config.toml
n_layer = 16
n_head = 4
norm_place = "pre"
qk_norm = false
beta1 = 0.9
lr_head = 0.00626
schedule = "wsd"
decay_fraction = 0.556
decay_shape = "sqrt"
batch_tokens = 65536
train_tokens = 326400000
Each number is 50 + 12 x the weight over its row's rms, rounded and kept within 0 to 99. Layers, rows and columns count from 0. The size before them is the row's rms in percent of the matrix's.

# layer 9 MLP up, 704x256, rms 0.05, rows 342-349, columns 128-191
100:61 27 40 51 55 52 64 40 40 22 76 42 39 67 45 49 44 48 42 51 59 43 58 53 70 41 59 44 52 46 61 59 55 54 49 30 74 55 39 54 53 58 47 61 54 46 56 34 45 44 55 52 62 50 56 63 55 53 52 49 42 50 74 87
098:39 34 46 43 62 48 59 55 42 44 33 40 59 30 40 50 55 59 60 51 54 71 62 76 42 64 71 30 35 66 46 45 51 51 58 23 23 54 51 64 46 64 44 40 63 56 44 34 59 42 29 61 46 48 50 44 41 73 47 52 63 50 67 46
106:67 45 78 48 56 54 53 71 56 53 56 64 43 49 49 53 60 39 59 61 73 67 44 84 42 51 45 39 56 50 81 48 67 63 41 46 46 66 73 56 59 44 61 55 49 56 37 41 55 53 46 61 36 50 43 26 54 46 48 41 52 52 47 64
098:47 61 41 40 35 62 59 38 65 40 41 22 45 48 30 50 51 26 50 42 55 51 50 43 37 59 45 49 62 27 27 40 66 46 56 47 55 66 54 58 59 36 42 46 76 28 50 45 63 49 49 57 48 35 42 55 54 44 61 63 81 55 57 54
103:61 67 51 64 63 41 44 62 41 45 60 48 41 47 46 42 61 41 39 49 57 40 58 53 58 64 47 58 44 65 58 53 82 36 31 65 59 49 70 56 45 66 70 54 44 42 44 40 27 44 48 26 72 50 50 43 56 49 61 55 55 28 42 45
100:47 85 61 55 53 47 30 51 36 49 59 48 60 49 45 32 59 47 82 39 46 44 46 62 61 54 63 36 31 45 59 49 61 48 23 53 75 46 64 23 55 60 33 40 58 58 62 51 33 41 69 55 55 72 45 43 64 46 56 38 32 48 44 59
098:63 47 62 50 49 58 29 57 57 32 61 38 57 66 49 46 51 74 70 58 46 53 47 45 59 45 42 56 62 63 40 61 39 53 41 38 52 74 30 74 45 40 48 42 41 40 68 53 58 47 60 44 69 54 33 67 47 52 42 24 49 39 47 49
100:62 51 56 39 42 50 70 44 59 26 49 45 30 55 63 41 63 35 72 26 68 49 55 51 53 45 46 77 59 62 66 49 36 50 54 50 47 55 53 46 54 63 65 55 45 54 75 52 54 40 45 49 64 45 59 53 41 50 76 57 54 66 53 58
# layer 9 MLP down (transposed), 704x256, rms 0.0487, rows 342-348, columns 128-191
101:30 32 49 60 42 43 37 71 61 62 46 43 47 65 63 54 60 42 34 49 55 62 53 52 53 75 48 51 41 35 45 50 60 49 53 60 65 61 58 44 57 43 64 29 46 30 36 61 53 33 50 23 42 44 39 56 54 65 57 67 51 41 41 50
100:45 59 34 54 55 45 57 31 63 52 31 59 38 44 32 53 54 57 51 51 27 61 39 49 44 61 60 52 64 50 57 40 47 31 51 57 54 30 54 63 37 36 60 64 36 55 36 63 47 36 40 65 37 61 43 43 63 58 69 54 56 59 52 41
101:45 49 25 47 62 51 43 55 48 71 44 58 55 53 51 59 47 35 39 49 34 50 59 33 59 57 66 43 32 55 39 55 46 55 49 49 63 49 40 62 63 50 53 48 41 44 74 47 34 61 35 60 25 33 53 42 53 36 51 29 55 60 35 53
098:52 53 31 50 43 43 53 38 66 81 64 55 45 65 44 57 35 75 66 59 46 51 56 59 63 58 75 59 27 72 63 53 37 49 55 42 35 61 35 25 62 66 48 40 46 52 38 64 59 53 47 61 53 44 45 62 51 52 69 57 49 41 23 37
103:66 37 66 72 39 40 27 52 67 57 62 34 44 61 48 57 82 39 64 62 37 57 43 44 60 55 59 40 38 52 49 63 51 40 26 76 53 55 35 50 63 50 61 54 54 33 62 48 36 76 44 62 50 47 42 40 44 44 40 68 42 28 54 45
101:51 38 66 51 41 60 40 33 37 63 52 43 35 27 53 39 55 48 50 31 55 61 32 41 55 21 35 37 43 59 34 61 65 45 48 35 53 61 65 40 38 75 62 66 46 58 71 44 47 46 68 75 54 40 54 59 62 52 48 55 58 55 55 65
097:50 38 44 45 51 42 43 60 45 45 48 62 54 67 29 51 53 38 42 70 47 27 61 75 66 29 53 36 39 46 53 65 53 47 43 61 53 43 51 29 49 48 43 48 59 48 64 48 33 48 64 65 47 47 51 56 37 41 49 72 61 49 57 40
# layer 9 MLP gate, 704x256, rms 0.0538, rows 343-349, columns 128-191
094:53 42 51 62 67 46 59 56 49 38 52 64 57 62 61 80 39 48 62 60 35 46 27 38 55 52 56 37 41 61 48 38 49 69 52 43 53 53 58 50 56 48 29 57 74 46 52 40 46 48 44 45 43 76 33 33 42 34 64 57 78 56 49 38
102:44 65 11 50 50 47 26 65 51 67 59 39 44 51 41 32 31 53 48 52 42 65 65 37 36 74 55 76 43 43 47 38 33 51 47 36 42 50 48 51 52 36 31 68 16 60 66 43 46 71 64 36 59 19 43 58 50 63 62 49 53 54 50 60
096:49 51 32 53 50 47 79 20 44 38 60 75 52 46 60 40 52 63 67 49 45 65 44 35 50 56 45 73 41 61 51 72 46 46 48 37 33 44 46 64 18 52 53 46 37 58 52 26 40 58 49 68 59 35 36 28 35 71 21 54 63 51 65 53
099:58 63 62 82 24 69 61 34 71 41 19 40 56 32 52 79 34 71 53 42 32 56 70 43 45 48 44 47 54 53 49 51 52 42 57 74 57 44 44 53 50 54 63 50 32 27 41 46 42 60 55 40 44 50 59 40 35 42 46 51 62 56 37 44
099:39 27 43 64 51 52 33 44 45 40 58 42 53 58 53 61 48 66 48 60 28 52 61 25 65 41 45 47 35 63 40 66 55 49 58 26 36 61 33 55 52 46 83 51 60 41 19 68 38 53 49 68 33 59 51 62 54 44 43 51 57 50 62 44
097:52 45 54 44 38 54 58 35 46 63 49 67 53 46 35 53 65 51 50 49 27 53 61 53 54 27 44 58 44 53 39 50 54 37 51 35 50 58 68 53 53 51 57 65 62 29 49 46 53 52 38 54 74 34 60 33 42 58 48 49 41 48 73 44
091:40 64 53 66 47 54 36 47 42 46 42 37 63 40 71 33 57 46 50 49 36 51 32 46 49 56 66 65 75 52 48 38 50 49 38 68 56 29 41 71 62 77 45 55 45 44 61 44 64 66 65 36 77 38 59 51 36 58 60 53 50 63 50 79